{
  "num_hidden_layers": 9,
  "hidden_size": 448,
  "num_attention_heads": 5,
  "num_key_value_heads": 5,
  "head_dim": 64,
  "intermediate_size": 1792,
  "vocab_size": 8192,
  "hidden_act": "tanh_gelu",
  "norm": "layernorm",
  "norm_place": "pre",
  "norm_eps": 1e-05,
  "positions": "learned",
  "qk_norm": false,
  "attn_scale": 0.125,
  "bias": "all",
  "tie_word_embeddings": true,
  "parallel_block": false,
  "init": "normal",
  "init_std_qkv": 0.0201,
  "init_std_o": 0.00473,
  "init_std_up": 0.0201,
  "init_std_down": 0.00473,
  "optimizer": "muon_variant",
  "learning_rate": 0.00201,
  "beta1": 0.95,
  "weight_decay": 0.1,
  "lr_head": 0.00657,
  "warmup_steps": 200,
  "schedule": "wsd",
  "decay_fraction": 1.0,
  "decay_shape": "sqrt",
  "final_lr_fraction": 0.0,
  "batch_tokens": 131072,
  "max_seq_len": 384,
  "doc_mask": true,
  "train_tokens": 1283000000,
  "max_steps": 9789,
  "dataset": "wikipedia_en"
}
Each number is 128 + 24 x the weight over its row's rms, rounded and kept within 0 to 255. Layers, rows and columns count from 0. Numbers have three digits each. The size before them is the row's rms in percent of the matrix's.

# layer 2 MLP down (transposed), 1792x448, rms 0.0905, rows 1105-1167, columns 224-335
112:141098135199133163109134172134120129113169104172123079091112134138121154116107108155127135152121108140166122096117163087124168155104151139109170154104153147121149123071146072117114128113161115125131130138147071085149134117150137137129131127145172171114115119103123133163111090129121120134128157136108112148125127110124156133099162114109
105:109124117137106150115144144136141145157138140107086158151113137098116097115159139100123144144169119131150129123097098137092122160117115156118151126139098132128101115144098122136112084162135088129106121131123168151141141130138156101113120111118105159093092101132089129134111140155142162107100148121130163113112145104140131142074191131096
101:133127136141166152153128117139124115127115149113107113127123108146135155111113149084146123118064131082118127161082155112135103120129136072121115125109167138157133104139119104130143095141139111107125111141108140138120124098143057109145149133180086125116138107195105150123126173104132119122128138090144138146086146141151112139151125149116
109:152104125087120119140138141102143153095141124131161159101169111098097121156115087157172133120122151157118128105140143121120137096151135140091103136135127118126148132110074117112140150162131125115118156147167125143167155126095102131091157142105120132186140149138093109102119138142148121154114132163169101149158108145116139143092143145121
103:112165159105100130126116125110106070105149139112136104129097165162133080157148129102131106115114126139134146150126114120132111124140120137131112097099151110114148104108162111144095141124111159119145137120142130157164113101107130140112115110107186146120102182125062114128160150120129145084086124158131134137172123151160158135139123111122
101:196125135108142157085110119161107135136110099175146125107098105167119122127111133085143089140140158138132172161107164119115124143119124096114121120112112133123124130132119128119102076129119099114104117126184147109111129140172132138158086135136120174092117142120114126149074107162134119138121139056101192124111150133162142097150145134089
101:141130117178149148147137121128174154114120143132082133114132118138131124144147082120107126124135118143085134109123149092156152142107117128144135088102131136116126145077069098118109125097134107132114083121159108121143183129152145120121119165144143148145184112133162091147141157113120099134113077166134112139151104146103163134110141118127
109:139169146160100150142148156144114122139114144094170139156102154114152127114135111088123123148123085154137104133147159135127146155130144164135148126087115142164149098119139129142117147115140143110152163143100144113188110167116142104105132170117100142121103131135126163096139127103073115107109117082137121138133196134151119118164116118114
094:138153131088158130090113119122106145147077107097155157096084114137116157101102085139119128131133128132114133131114108117115098166130135149114142116114122082140105101143164109110162139130120130115124115126083115093122140114179115112095143113153131243093136089146149137118083107092118106133156100142102121139107121151148181100123168166140
101:121132126164109137104123115158126142155107130106186095127075112116104128114153127154161126083134108139163131104146129123154163105133121137125121157135108122108121153119155125124133142144132092114140148151139142117103129124132098159107164170133067130128136139136214130148150089112136123164105148144120125124086150128120134134111070087142
102:127130174126118117124098088135134145151119145160071087156142080093143165159156161137154108095168145154129158106136122119135144132114138098128126157088131138118158097074139118132163139090152158120158108133154149140161131149111114113115128156119113136156140165099092089133139116114098115119132109101127130160087124106110134125119148103098
086:145133122116112114113146084135114118135161104143129132145112137100069124085109148158115138122093163116080088119138104134087133149107156135137140100146144131137137095086105110115086117138126100092106152088139106116147118162137115107112120122144126158106121146126132117171146119103120144147139104132105132108134124141150153126123147122084
095:087113120129118159117127133095111120132126135101125129110151125108107126150148099116141118175120124147127129095121113104158100160119122133119121081116132171161139121143183141125118141077117106119125098123131103126126109086130135121107124130107131106066098121103141102130150149083103109141160134103168125152121107100112131108132142137149
095:140171099114122110117097108122135137142125114151166085168129134103146172129123149168134142118129123112113111110104150129152117136120160133167109072109128140127130118139161171109119084146169166095130119170159129124110090122122133131160105131111109185109123159098124141123163079150083128127131133146125148099142119122159138126107127120144
112:118110155142150153151104083148123164120104134141098150130123136171137129132140090098147127109162098141171090143114172142124125142161108135152071124107143154139115092116143154131102162151112126120025155121123141141125111101130111142102127108156118165125113147106103129129155142126100129134145102108142154160120152122142142126114157117090
104:110080156141131093099125123092117189142134139132161111099122138109114135108109122141125137116178071115091122106140097116126162084149112096101099114142141079165152133122119162088158164154101160142103174108142141125124124135145132131158128125162146182122157154108125122165137072116112143098108109149148162163117105102163114160124150107102
104:061095110132115138137092114164109144155098120132114154097154112158103120129179140142180131143159130145112122055162109105132121120137077153126118146109118112119162162099127157120122108115147120124116095150150127132133136112139115105165139122123116119133146124148160103132101121134123136115114104121106101178139092123154139145097142121116
104:103130094110080135102129175091136159110151131121140152119131130099143149085148150141097127148115142072132174107150139080069111132126151147153148163166124126143176167174133161101153118108126099156145118152145128143093097109123139139114126121117097106152087073133130162136141100144168146158140104102169134087114109117122144110099124167078
101:122121131105112144122156147116113082119151147114149130108115122149102117095108170185131123145124114123137140169129124144149076132118128070162087127147089129129086107123138122132156126169138150095136105162152140099148088203111129132097135135130119142113148131091145088136113161097138160098120131099124157100101112142149125101154170125206
103:153154114074119159121118128099099116124088113156133173127147111139130146163149146123125125068114153142114122162119133085088157079130120116117140127114134135156097165105122172081138159110131128110114143145131116139117144158123153127131120144105151179138102118167124133065120124132129125172112116181109138113121091125109113133119127146179
097:134167140143105118098118133142152134110087160160118102061116111152131162163089099140148136138113061117140103116125106155154147123164121209133108082175136124130140179148127189121129113133132213184106122112141129077164108184122107124129121099134115135158106168133150126139098118102146085130133172138126120109145151152113099096086136138143
099:108145118097137132159116140127121089145096108119106134128192135112119109116160109137159144167096137160132189160082190124155163064103095155142094112123150123141098129151073080123105173163140133129134119135106089120077118157152089137131123165130133157110165119151183106129104135132098112111140147156153102108134114129133125139084107142131
103:144079123140118103159123099110159148118093127128147122127111130161126090125128155163120103157131120117173126142128146115127103112094137146148129145095122118150115128117139124134116113140157100153103127145096160116132140157136147093122147164137105044147131109132113126095099135121078139149154152098166119142121124128122165172068132100100
106:133088164113147117160118136147081125136135122166117152120109148141117134172132105118141147134153121127111133092120128133083134116182127119139110135100152152125136128142080128123109120123151138125104119100167094169153059115108120117107136129092140108119118179134104126125153110103161117126077127119154116151132141140158116158122119105136
094:101116161134137156127167145138129124123114135104148125171126124151081113123119113147094087115135160110108156154136115156123125177122134137157136121149129160156162124134126123133082120100135109117179102129100153146106130110113142151104161131136141174095096157141139137112175159157085121101155137128056150172131133096123092146120170135145
098:122109140140131135116162140158133132146103085102110136102130098137145176151097128097153106138152140158128122158162060113158111165168158134073130135112094075136122117155145134118106177133124114117185111099148139120135147145112158113112118161122153177142142109125144178139148105085087127094105101107140113118119179149132162110152084137134
102:135155142122135102134124190129125125139135147124151122171133084082105124113174149086108126130110117101149117124126143089100136133095114093120117078108183118135152111133139170098166112083181121110069090144094105119126134113127147119165169113169163140133142089088127078155112133114062078102119138128116099105141133097136115156153106131126
103:080127122118110128116162080145078103118120121170150155122136143148146106115174139113119119142149129132099140169096135091117140149150122142174130126085155104128158100152122158109123082131142140143124076160174118127110105152161081110131148097143130149112120125159105093131097108145123146140108113138119147179136094100130111133117186102148
098:116063135137138141110146117071149160114105105163107148131136151091093138085114169085135144113173116142107137107131169103131133163123130138109109150125127117144131124158150109166104071135166172125144131174139106102121115084138152127124083152119175131122128085153141122114119146151116161094146122152156121131153145165148146106133145129134
110:170159139083133134104097121149120152148108089107107117129121160162118108142131121159142109125132111103129175183111155110095145101148132132088128166142138146116089143115107085124137125150114123139169157107085110082149109110154126155115117136175142178109112099118104166153110154146121124114111126106159126120111119097211105106115150140177
094:156123103155086140147109151143100192153101129138160115155135117161142115125134089098100077157090128117145155126163126059077109103152084133179162176178128154078121119090135139131101160175163129164134165160153126089143153149112126138108135131153140131142161098121129140135121130118118125131104114138110102126118140146121115113159102171139
098:120117120103105134155121151121133149115135164095133100122160147116125149090145133118096116138126119093133142126122125090089101117088150097111086111149127136114148147128150144093154133109138200133115152165110160144126117135100123140189156134126159146150180115117142149129142126154107119116144182137080078097111117111140104138135137142130
102:116131108109128131153088143147102166130133159158162163134147108153128135113117171098119115164076110128108141161109159130160127135119090124110129135189132137127106107132154133090144158131129135112101089123137114131128117070145093153136174156140164124164150109110109091140153118115107088162184132103149130148148123103126138132118143143074
106:139103088113108107131087128129096161135114101153166159099123110201168102118159105103109102132137122137112079180136124170117113121113108139113106182164150154133133133187141154162137129137111163106107089108096151161110116144163113148135154110122102147142093146144159173122126151120100139103122138121146116129130133113107120112157138106125
102:157152084122148096095186143142141118124142164091108102086137125125108107114126099117173136144107139099134131139136129098091121158087119133096129144146144161142103118126127121176101120131133162143074142133147151135114056125141156159103132152147141119138123098108127131096123123131127139098141144097134129151144163126145128112109137136124
098:159115110135128101151142111106135153118066124136096096161164118119168148172169098139126152094097134098120123131160140155143135133128157163105082108138154115159094108132120111116084117149099154135123102147186103155108125147117113142112135149118110102093064071120145147142136143100092138170097183107145118115081123124129141124167128097151
107:147157101122123127147101114197113156157128122148092080122137112135117168142129126089093135143143112152137096158142116140126127150147155148131141124140082106149114091150135220081153084092154116152116111138094112115133112065159128151112137116131136100124155073139125119119154087149123163125120091106081178160148088111113099107147157098100
092:136101154110121176120132074122125125136113141136105099134106135099159100175096150148142163102128149102083167132083145138118138099146099137141124126132137110111145123145118152121131151164094123118129097124103065162139176128094082110134166139145087116152153098094125129136112119128099109125097152113162160112118169126135105125119131135107
096:137161099138090096118171111126182128080112148110099139147129137138084139120160122125127152123141138133125121118134116097145138158093136095142150092145137115139100105126189128105125172137162140164158128074137088154159133140103164122139145134123158176147126152107099149173151129176115131125124146150158091144133127116121125129121096147143
101:156124139148113111130129158094150101098092162125160113146131143136127151101120156105176138134128133144145098100120102128098082136095176179113159091124105114116160114101146108112136103119126120151099129114170150138132151163165156126070133147099108126101100105154132075076105129156109153110115140126136126111158083171087141168125100099150
098:130135122131145129134165127129143137137099126116123126169179152132117141145123154128131136125152126105171124126078121117101123164127121136146111143160118148167145101103159145120135111137183130124136122129144128110163135108163118094155109098115085206119135066112135137142122132124131127116142155129136122146159148128107123157081159118110
105:119139125116134152112201156115165110167100114103125110110141100151167102075146149127132131165110094098133179120096177114108106116103170169130112119127100161142093130126116144135132119108157117108146126140148152116128117101152171100099129118135097161167142159099101117125122103147179125169123127110118158074088165144070113162108131132138
096:095130137105160160115149153108121144109112156076164135130166107157117151128084072112127150123091160100105137146099132170106127079169139087129135149107124119158183135100102085098141135117120095183145137114122143164114134146102158117132135171152119143131090142097102124122142108147136119109141141129126100121123127108090128132139101139166
105:106104072097121110142100095127112144109083153162131115122134166143129095124141121152121120140148114113149162139141136111101155114141143094147138093128105113125126136101107097161130127128117101164146152145187143140127094133139132137092133098114102141133110089122147101132140101109132129156127113095171133155093137147099083094149141115124
098:118103091153142107171120143129117115152130137083108130092179126131158122107133161152127116159129127084140110151141152114164134133119134142145167174140132116119100150123111120131133175118140120108091140129086121149132123128116076115137123113162143081120093108173151122134113174105161104147123150096099124133128156168146150096128145161160
108:130092112117094128122150126133099159121139158112122141134154134131142119145131151137170150139113120138137134177142143128094128144104118113127125090132137102114132156131089123129122113162127113157165109157134149113122130139141091116042151145135124181091153145132114130086093160161108142112133104104127138100126181119147112114150089117170
109:135123166145117138144152134161100118123132084118180126129140116113131113118142123127158137150122096142168087119152125110170173125147134143119099163122123126156163118170136081116141142090136115104107146142137105113144066146097129131125126155116112101154120148118103138150140168142133106137110129105152107108148097102149132090174125181137
093:127125146116146133145132117141155117136114109157127156090097133080171096161147114166152100148144110147129114085109108121145129120172139119111110140114147123160122118147105132125128125134117084118108135148135138123134117128136125101122152083156141180112149122146149113101109132153091143168108189122122160140131121096126123160153130144121
098:093138125129117114130096145131162088115130116137128141090148137096129100132131130117162085091121130081126136125104128114152157103172155078150090122134101136116161139101124122120182128119120125126111133166198128094117166125138152096131144165057106099143123174121137150133149126148131134144077164137117105125137084100116161138156092137111
113:111150095115151122112111103135186130091125140102111176152099119156154145123162164133120123143149099103135138092105130143109115100089116117138133148125134128076094148146124092142144101113089134104125089134154112104081117131138134157144142119115106125086113114128123114121092132131132113165121124138120160109144128116108178122123168124110
097:146177116115104109128107105130170164162139141079110125165130141119150080137142120084139115086114147090139186103114118144122130123162137104155144134077107163123098148141143115170150153161137138163148125132120147153149151148129165184107070101138116152152096079117088112115135143126145127138119148128129132112162093125118132157144143158118
084:111156138154136148077094131115115123142176123147118134101097115086147103115119151122116121123127127144160143159121140143135130122113104110131157110134106134134094152154138114123170121107147097124156131129137143122166102156136132121126138161106133115150135110137126149113139091069105153124092116154114110142202136164145139127105137113083
092:129141159102120129158143129116175123099127127101158111097161141144120168103126120130136119164124106134118111127102107168094133144111128148141132122105147134154089144139129136147078117137131117152143123124165149107136112116146160130144106095096115133127133154146120177123123108147115097094135142120120151122113165163125086150089138143123
100:183111145162157133098156123101101115122136142104129104142126076101162172098089109140176099104161124113113116090093170119063163159121101084133126162155157132110105133150126115117156097141086138111129115111118133100140119121157162124118163137113133180106121105139159110141133139145095121105156121134089116126132138139175151146141157126132
104:110134191143139125106129105116088147120140143143137143098110145128114133141178140151093122159135113064070136150113137133124150105136134132151105137069087112143097150121156132106131137088112155147144109118162145086135131146094143129150112150119124156127137087111126150117111136137177147154095122141155184157142110128119156125133143133098
099:106111111148117110112134126090136138109150166127132129134123134117152156105113145130128114109115181117140115163195140117129170125160121128114149097077110146154098114116128149120100151148100129161134115097122134106146088092098130166113123110068121207147106110104150105137137133133112092123095122135098117140112100131125149147144105134137
101:100111125111117144125119108141155136137096115102133161168161134156124088148148096154157092127104150120090118099106113128140127166131144117092121090101098139105132136109101121106104143127088137149122144136088138153128131157145080107094143075106164107131104116104122159140097154123114146128129155136101150176163119186123141105125096161118
096:093157168111106142122120056141148135119134120131154104107114104130110122140158137137099164107133130160173127123136139152158154136089128106184111133107130143103075111106129150096123111126095176127118063093113119130120099141108137109146148156153132137111137153122135077094185088158114109083095097127105117135150161112096115122134105143139
092:186180146136147124105141161124111117153172129118103111090110124105156107119096130143146099179100094125117168131129152106109126100139136100089119156141121143143192124180108141166110118110108082161100151108154128107086150159120104112112128094101073096123092117153099106168147132094114119155126132114136131091134132090096118130161172143137
101:139095139146112132072101132130103109098112122103149127144088140111110126157122126124124098145157093084118096082125172120133137133120106099107084104132117144129157149130123054133089132129167143128115142151170130132126148142091150130087149136150159169141142105154121155106098135139133132132161084142182137100103153140095092130174145133150
100:112118104114135174121132139110098113121170161152098082143124126078099098109111085161162136169140126164114142102093146126154150144127161116107120147147118127121178129145123119093151125190111181139111118130160162110093134130149108104113122109134131131129131158112122139128126122137124121137167128120135114136175151101157136108101113148147
096:134150117117130088134102131131083139089166097093138140166134132125102117102142135082141135129111151127129118082147141175119152104136133145131137062127144115151140160131153123145156125122081145129096123165156126198131092103119074105097153124104137158126139175122144094113153139100132158148128149162116124121103136094132121112119144172166
103:122123143110128135126153071139141159107132058140117134151134113122127118130149111105133112161133095140174107110121151119102138118091115110072121132137165105114123086104120114144129152152165110108137169109119175130193169128091125137099178140099118147150111142139151169126120131116134126137122126119073160129130119109140114110150138108111
# layer 2 MLP up, 1792x448, rms 0.0942, rows 1106-1167, columns 224-335
112:134149141137136162115139130162145093138170116140178093123096136148103108097112131116126116107078159138109165138144153129132144143128149152097094167163138095118099159129144133141112117156133121147126139119152157154092155124142158131153096111126114120139132117098114076090136151169136132079137123131104122130142117145118124146098149181151
100:140113107086124139137133130130126151126130175141109103118151104133144121151163119179105124099156135139131131123167149143136120116143112158143146145138118097140110134120142145115113120134124136096100130167119094129128093134103161161112149153127119177114105145103115136143154123128086170088126129152125139138156104083139151135089092152141
109:140164145103088131135110171130180154118148118111103141131136130119141104132159143088161147109141108086185100106075136110166124130099108144167119125123113153151139144184110158097175111116143140110133136137110136105080169098155160134120110106144085128138118155138125121165154163142195116150050091134129136115108142119074120123147102133112
092:122141168114105116126117137109089123106149121086138115162135126143096089177142116140175106101150109124159125129119167139145174112125102088153097109130073087174127108073095130110131123173151128087134136103114122133182088144127124143163088133162120174174125171126131128132145101156111150119143120134161145050148129137130143114127110155155
101:110109131117136091067140147122142081097161122157151120173158120158143156115101133126140141156144065153099130109181138138108142133130128115073103137178154109166116111139146144133132126121181134123099145143119127139152169141106142094130134144125131118111152139173121153147114139065128136148171123137136130165066107107152126145114148113120
102:104147117136122165156115147120122116091186175169153158106162103116117116121082120138112133119084111080127167130124137124105154093103122125104167127163136105136126133094146133108149123138130128151103152121094113131113129147110138130162145107135144085170121161121171107058095151133117140130117127143167076107068126139128117123110128106164
103:142082081091156091177121146142150110161104161080149127126154120090120099138158109125132139119149121101132131139099146130155115160133142091102113159137149130128170096104135113108106094130118140120128132127115124140126155128111081156140107168109133140110120124131116149145195122096195133090140128170123158151138118120121107145161128133134
098:135156136136093162130129137119149142121124144122164103173119136115151144103101087080100134130154104145175104121145113108122126165138163158150108117137114112115080154143150104155135136124128138183160059158132114127110125156158135143123085127117097092148134130079118139164111130144142140132124162113143088105148152145140176123147158118108
098:122130133136178092088136129154097072103133126127121163140115146121134160088097098086136130112106135122164127073093167114139126135121138132143125107043136137077101130126115130128102129111136113135112167117140104150103164101138121111138156112126133120128146150121181126130141171140141165167115106142126098109109130113124150150151128113119
107:090117159127099122123143106089117097111144146149152152169126134117111114143135096118165131104109127083139110141077156126127099097127151159126106077118179120132138124109117158180175138155144117097108111152144114130098149106122131123116141138117156144145108167159148161087115126153117088069111102121107110081148111114103120137109121127077
090:096115105129148140144140161143105145104114152143107099125122130113166107148126121157126128145155114112170149112167127120124094109129149126102147134096068159127154138119165142107148124125118104140092097112123166148152115095155123169150116119134121109103095139124093086113115162125094109115102153097135109135121116100117110106117118080104
098:147134146185134150130140127096118116136145131167110112133149133104138035147146133154143124148138095131115132116130155157127115128117149147098147127133154094123115159129117102146080143122114116114130146139135140117109090130102127112076119155091147137115122124191134108149112121159131072173114115074176154129141110111113127163116140133112
097:122141156180126123084097157149094149155085129117126100141083104108109147134133144129135104137105154164173159163159141126180107121104116139117155119092112157146122098120137130102151105127168120102153165181118130149088115128131123120105172153163131123178116135106092103176147139184122124106146111140139126110125148147117123118157112124108
107:136120124114137154128122151096105108150103149087070121121100138140110101127156162131125105089109087113155092151102173135114063124155136124136159109129107104123107150122122152181125130164141151147125176168155122157158116102109103137099160125115121123067125135100146085142183126085139163168098114137131095097120142135118167135146134115111
104:150137119181100132136114142151106137143142174106139120134089116095135123114151159173141140147129119136132147152154093152114107100118104138147131123135122110146143155121148135152093137102153150149126103153119150119085135103108120151089150113078141085170172128116150101144172094163104156141099158134140062123121156112142110101071121134165
103:149125134099106116137081138160093148164101096177103126104182099165102144126107114165151112143102082083133130107132080096137117159132118122196136103150096109132112133128136135115121123125132141144110154115119151116111094145142126079122130123100136138114150125121081108168126147132107118160104061134105115096126085160141097128146145124144
104:131118146103137140119129136145124105126142145122138146164095116101117098151109137138143160114150137159137136127086115152108109147147087134118149082119132138079102093139162166108120116141134147154102148122131138149149104108123143116126127112129114131131136148163122120133131142108122091127152073067140108139114133153136128161144148038144
101:139141092162143146115128125097125135158137149136054089147119124117114112139137163143097166128089101124130138124060125144118086122126122094165084163107117152114123086130155157143080080090126135157126196134128151081167131113156125162104109155138134137120131143118137138129129170112131077129118132139136133117085103120143123135151121147115
102:126140122134108129101114104096122136129141129123192153120115122149130142119160136138165141115143122149128148140115097156139106134149127154152154108118102125114132138167155126150095139085106134128151065161144118140167128090128112128112084137099092162083126117124158104126129147167143131097134108175107114119132165147127099169092123110155
099:165142111165174141078114091140153106170088100087143069133180156123126137156134119110133151151105140118109147088115168130149151133114146133130146149142114109104111098132136120132125115156128116116105111132133150098141131145088121111114128107106144150191135163118147121184167110125130108135129107166138081063127172130098124126134128148147
096:130155120187124087144139155127107131141114133107131151161147153120110119165104149110153131119127138144107093131068121110165145103107122181116135140082185115104155099139151136116122115130145120111096135120095129156114118140144111134133120165136098178137152123117146170149109111139149083138136134088148134113134135171109174093135144126149
114:137114125161132105130147138146186109158089144123128132143144145148124103128128109110124155133150128108146106102080166104144096177134142134120113123117160110136171130143137105105101132132080145165141107145139111123136155102125120129128092120109120142086104128130145118134137148096188105132139111122151124141131124136168115077148089137124
105:150131142146145084150097156163144142158104118173101132147120105123108151105121127139141144147162171159089145098143117146099123110090165140135138109130143129127154118126150106096091196130088139113145118147119158146124107140163116083137162118111105088137080118109098107127162177104125081140101150119111116119050108115118137133158129127148
099:176139101116116117132112115136150150119132128133108126075139139122162125117056148097153148121126117123138111111142106133135158128138071157136104131125145132085107159159111119154163161123064112106104117140179130123139112137142084158113125121114043107115163124088132117144101131149140101121124107156134140108141094139135144105124105137125
099:135137134153145153130126113142106106142133156152135159140139128131140155132150104108110134113105114135122118145075139152133084149149164107153117143171154151134159113097109100116097116132144150144134096136085114133109129119104126140123147110087152118148171112121099087144179134147168081129129111114086099118114131107103105091147147135102
097:165121083126134126108156102160118078115126097127085142131129172117118149123115155128158109150114129177093156133120118130133131140103101129125113183140137123143131111135130064159111129112139137153103169114143126122147119127097123144139145112103151167130200076095115132106148103121137133150164136109150124136134115148097110137133141143174
105:144144128100146098123113142164139082117160097122125158120105117135102169147163116115142150133126096152132073200157127137111128137185119140150144100152127138132144176134158144147143141127129104088115095104108165086096141118123128098138073149112100156131137102113136157067105118135115118119152164137134206129146164154140151136130098153092
095:131161074134110131118132110117169111122124147078121087176130103083135130094091156134126155112130141107081104142080112108121125118142113137115130132102132141130116157147129101146142145165127155126127091131106162115201149128076117097140114161133106149160139116175085139146129140147111145110186174120130096134159119121148117134115117144118
113:072172167135125133161129193137123141170108110100105094147140092129149114126110119146131117112120133134159115144131154132104112128164153106124129099124074138106126109101159117129160093093125145154133164132130119144117133119107118146094099137161147136095123123142176119115113163143109126107130161142090142144125179115098131087136104126155
096:090155150096089112118117141090149147148107152106134170111136110085141129104156123085161177151113115121137164094123188114135163156115150138141137123098115137136083093139135125137152121153154116112099148127154136125124120092133128104150161103149130101146086148123145099114103147147155120083097144164142112118129113079123162125070148131111
101:112144138122158109114141122136148123157109170156200128139096179145126146110101104131156086084100108117113150122137141151107144067126143112151157138162115092142128144148155122130125115153148114103133089151126116157125120149111164108111071113091100156147155151089098128112138114130155135123113166105120099114136154137120096096143133171173
102:137154112157117125132198140110119106128145132138139103129157163136121120163129099113140144120163137133130125127131087148100087087134132111159155141138155109132129125130122119137177134116093066193078164121131102126057068123113097117123171138115120157101132126122120174123152145146130134114107151133161091104154099113141106129125122133170
109:118079105112137158145158130126125115123135162114168129119098091172146109151108112122177111116151101139142119110123092124149133098095175107088167115141130132130134110156132118130137102126145122124079155138109147110151131159098149094112154131101125127083077128151129108168156123135132139089169177152110131155122090123131160108116139122109
092:123100132176134105145137154114129147084137112079087111179160153109110130108114125153141104162111078099073130138126147104150138134098130119122147131170168129163129126105125157126122137123138157152117144141132110126113103105128112124150102142112150124116153199116132159119111170127173094127117137155107106134137095138101082090117121117157
100:159127132118115134144144136155138087128100119119162158108133153159072095115115130114110126128144057173112154115107117137129147114150105136133112157134097132142154131084096139131088137165137125111117150144113120192123141099126071090125101133078114164129150139139116101109141119162150166092127109133150113139165113152089123190130127154147
101:122169078111115157140151135187121121135112182102140085133167115142124142148118158122108069096170113090090143094130095116117130160165132099173196141125122122153109147119113100154120137111137119159048120155103131110078115131128089122094065136164175134115132151163103148111147098155091092126127127162101152157147110126162073140083175145127
094:125097136114150126117162099102162147143098126121140159148111132183109121141143140141147164108105136190157120109140150108153108116121153167114151135174105124109137122115148100098125119151068160137099102113098148113099124141113150133177117150126165083140090135121143137081131156131143171114098115096131137114102093113117153137118142148142
097:137137102102109118211109166116136126134154150168088138124126122125106126108147119100103120119111136103169078051087159158138157148143111146093117124131157098108128156108130137153152129114136086143128103136107125152101162103121118134125130081205121129128122109122146111121098139133083118161145171158129149160113134123170127096141098155096
102:142110124135136112133129136139112152163157159123106115123156108123072162141134124142144174135147128147088156102133164090165131136141135122156112126133155116099104170128113131135132127127138147145144091083121129164135148165142138141124152127128084129093126147139100108127136140133126156129093110147075094139191130110111112144127136120120
097:147120136109125133134143123134112121106092131152124155095163165168103173114139118079099126127108112133129096100120150157118112152100093126105136092159105125106135133091119087089131148117128103171117140168149141105099103109125149117125138109129142070093176116108150145142102137098123126108117146153114137098117164126138146090156098119130
105:143149127156106150154109142116130112142138106145120092101128121137102133115103109138158134119140181150150108127135143141169160121124151110100153119133107170105150142118079123122116136092154145081139121145131108039166084121092167154091133113134109088112102149098146148158123132120137120114151154154161108117159190092162118135135106138123
094:111100110142107172118144118129169130124151176131129104130122105113124151146141145160125142134133099124138150122124139116143123106139139121157130181097134130106098096118102132135124103109103103073137134113079123134118139082152172161073135138113152149139125149167173093166137145130127136112096146126173137166155129163139156125177119105110
101:127160124130127149106165146107137119142135143135138139133120116128137155133106128114131144126100160132157116127138101123090106166078094163150151092086146122149137134148134151162119112128106091148126156123093123094114152120122123126162132151104148139159151114134106140121140111124101103110131126113105162086137151139150149128119123107145
099:095124151136097089124128189088097086123125086126121130116099166118100099107127106149156142145082099137134138150134125131144117117145152119129172146125093131165123071108149098114126084162146106133135132119155138127121144126108132106134156130154131129157124118101068081140119124123099054105143101107188105132156126145129123091153119105129
104:155146166142116119156156146138120174127120124120104156149153114137105129120136122123111133119102104089142150115125125121132157154074111093099119125125099119100109134140112133115135120097133147103140126141142145104110105127154128146163116119118143133150155145104133106097106114169104126123143108138124171117153103133071097123152105134094
104:094101066138124092117085129139101155122137138142106136141093099148083162164088138111142130153094159101101098104116115113111087098108118090165121094106184148123149156129178145123159138161162147125134130130102137146129113097146154149123116136110120162088186144146117119115115118103119100113118122120084142125157149123102145087172129130123
095:152112119121131130129129136140106131132131156106119149116113083139132173128156138130098144137133115141145169128100136186147131126153131122146145054139141135053116108112108102139141091154144157152094119096142111120163097129135111072128119111120142090127135133131129114112119142096118144129089139141139128150129138192120090116147139149127
103:151083154105086123131136163108159130123152113136134154100077124104078113128128097119167120128091091137129123097093125098119144118119090145112133116143146073137104148124159129146100101135174101114099157138122096108092127086146118120126159151105161115122115161076154106153107113101147108106127115175104158165104125106091172164151104165143
108:138144130125146086135124126115143145133131098141108092152100155104142146127128134096127132108142126118134124099130078120166100076139074123135114193166114137124147117171110161114139113131168175119123082101085132081118161159099115132122120156152126129119104119127128164085173108110129112125128122126149081113104124122104160118168098137129
099:111113156150158134158157119150101090088105111141133114110053151139107123110149142085136120177094165152133144129103106149073137161094097124128114120126152120125113136121117106129125168168156134108106127147112114143147105102117155117122116131137115184076119115102103125096127119130123150066137139104115100126106078147095114126145127100146
083:153130114131151088109160118086108151092145144125128144156166109184145106123130127170140130107120116102112117119135149138110116152173149130109101123077179100159139086110134123122142108149161141157118115149148116129123107147095089131116082127154088112114133164133131118143122134139148110114163115096094131144106075119152097105135095140160
092:131111095130146096121156104116087106164138132143126147154152095171184125137093152131121122116182110104105103168136118162101110084140125107114178164125111130133153140103121138086114087126177155118134121097107113131123140130088121125106118132184157100167106164126136142170107159097128082146125120109151128137143116109153146117090137085127
096:118184088111172145119127112137190126148148107101130093130155119122141134086159138123126139114136143090116158168151097124105121095115125109147123151103134104144094117126156107130128090141114130128104073105127153155118156099155159134153112129093083104159169125076147134173104133142128113162114161162119145177129130126119132109097141138118
106:107094147109147127128142103135106163101089163145136116135117118139105135127123121116154092127207124106108105139084169127150131133092144131117105120116142160128124191085102098132139127126099156096119115116152125119139106119090128162123133115130106115121151137138069143098143117075129167095141151159119127111129143128177122138088130146163
102:081128151118150118112127125159182122112107127140128119091088144156117109124132069131121108117130139117107157139136127115118142104141101162110106125176132147139113112154165149092127136167105145144076148144160142138097114147106112131123128126115121121138113091104135121106091092136145109114126114172082131123152085143117101109098059149131
098:159151125131141117142124119106152113072153133114157045110121145128092113162069137125161143141104102137101153145108141143148139115155132144133128147113109107168091126159109117085145068143121144103141124109111140102124169113112114127112134121110169150120136106109102116099113123147125078102135112082144116119142129153174105126144132062117
099:128146114143090111117132097179149097110157109097129091157171155143116118097119122105063178114093104121161154126126108126139090147092121160160145083141158126160147146190111156152140121129133133113117140090151132134142157134142151142082114126096123090143095133103127159144126087140125107101125114143128135147131150134146155105123099146127
100:160104119131113150179126104126154150130147133125121164142109148124132137089168091132155130099137166136113100121134140144122186121132098138139140166141159113132137124125207161124128103135146146104125126191087130112097098108129125160125124085127143162133088102081135132095131102133158126090131144089147066116118138141144145126142136082083
096:157120076089101112134151092143142138165136089139123141161176130171093130137141167129143137083125136108120120102106169136144114147128096165144129117116139098111097145147120155086169114086145141133137088099116071118098112073117145059150169092117124111120104107115125084139130144136117107092120179138119148135092130116110128117135075132132
096:090120123117128133123128135093139102111119105099135150126117146115125124129134205118143150110121125152114120128146111124097128129092140121112128131120146107100158155165145125155117123151105139090141133084109137147124175136123118061159117125141123126149141164106141093133122171116118131141101118183161153146097137150135105124172109082152
096:118137117100163112141152121056169108140159150099140127109139078118134111107156171157086144091112114128148196126089131095126113128171140087153089133162158140124105113130141163101124089169130143096133095139114157129177081137153149111171141100163104161138098129098122140166107140161129140117123090122102147139134125139127129106146114148117
101:105128124130093152126103166134152159105136106102119072161126137170117133132097134111150130120114136100154161115110146124145139150115130116092125190133131085095150104081163125153150162122098127132165128108154103122121115114148105125106149137079116139143112087133116064128122172141126140095088101144150132148145106127151156110087176130158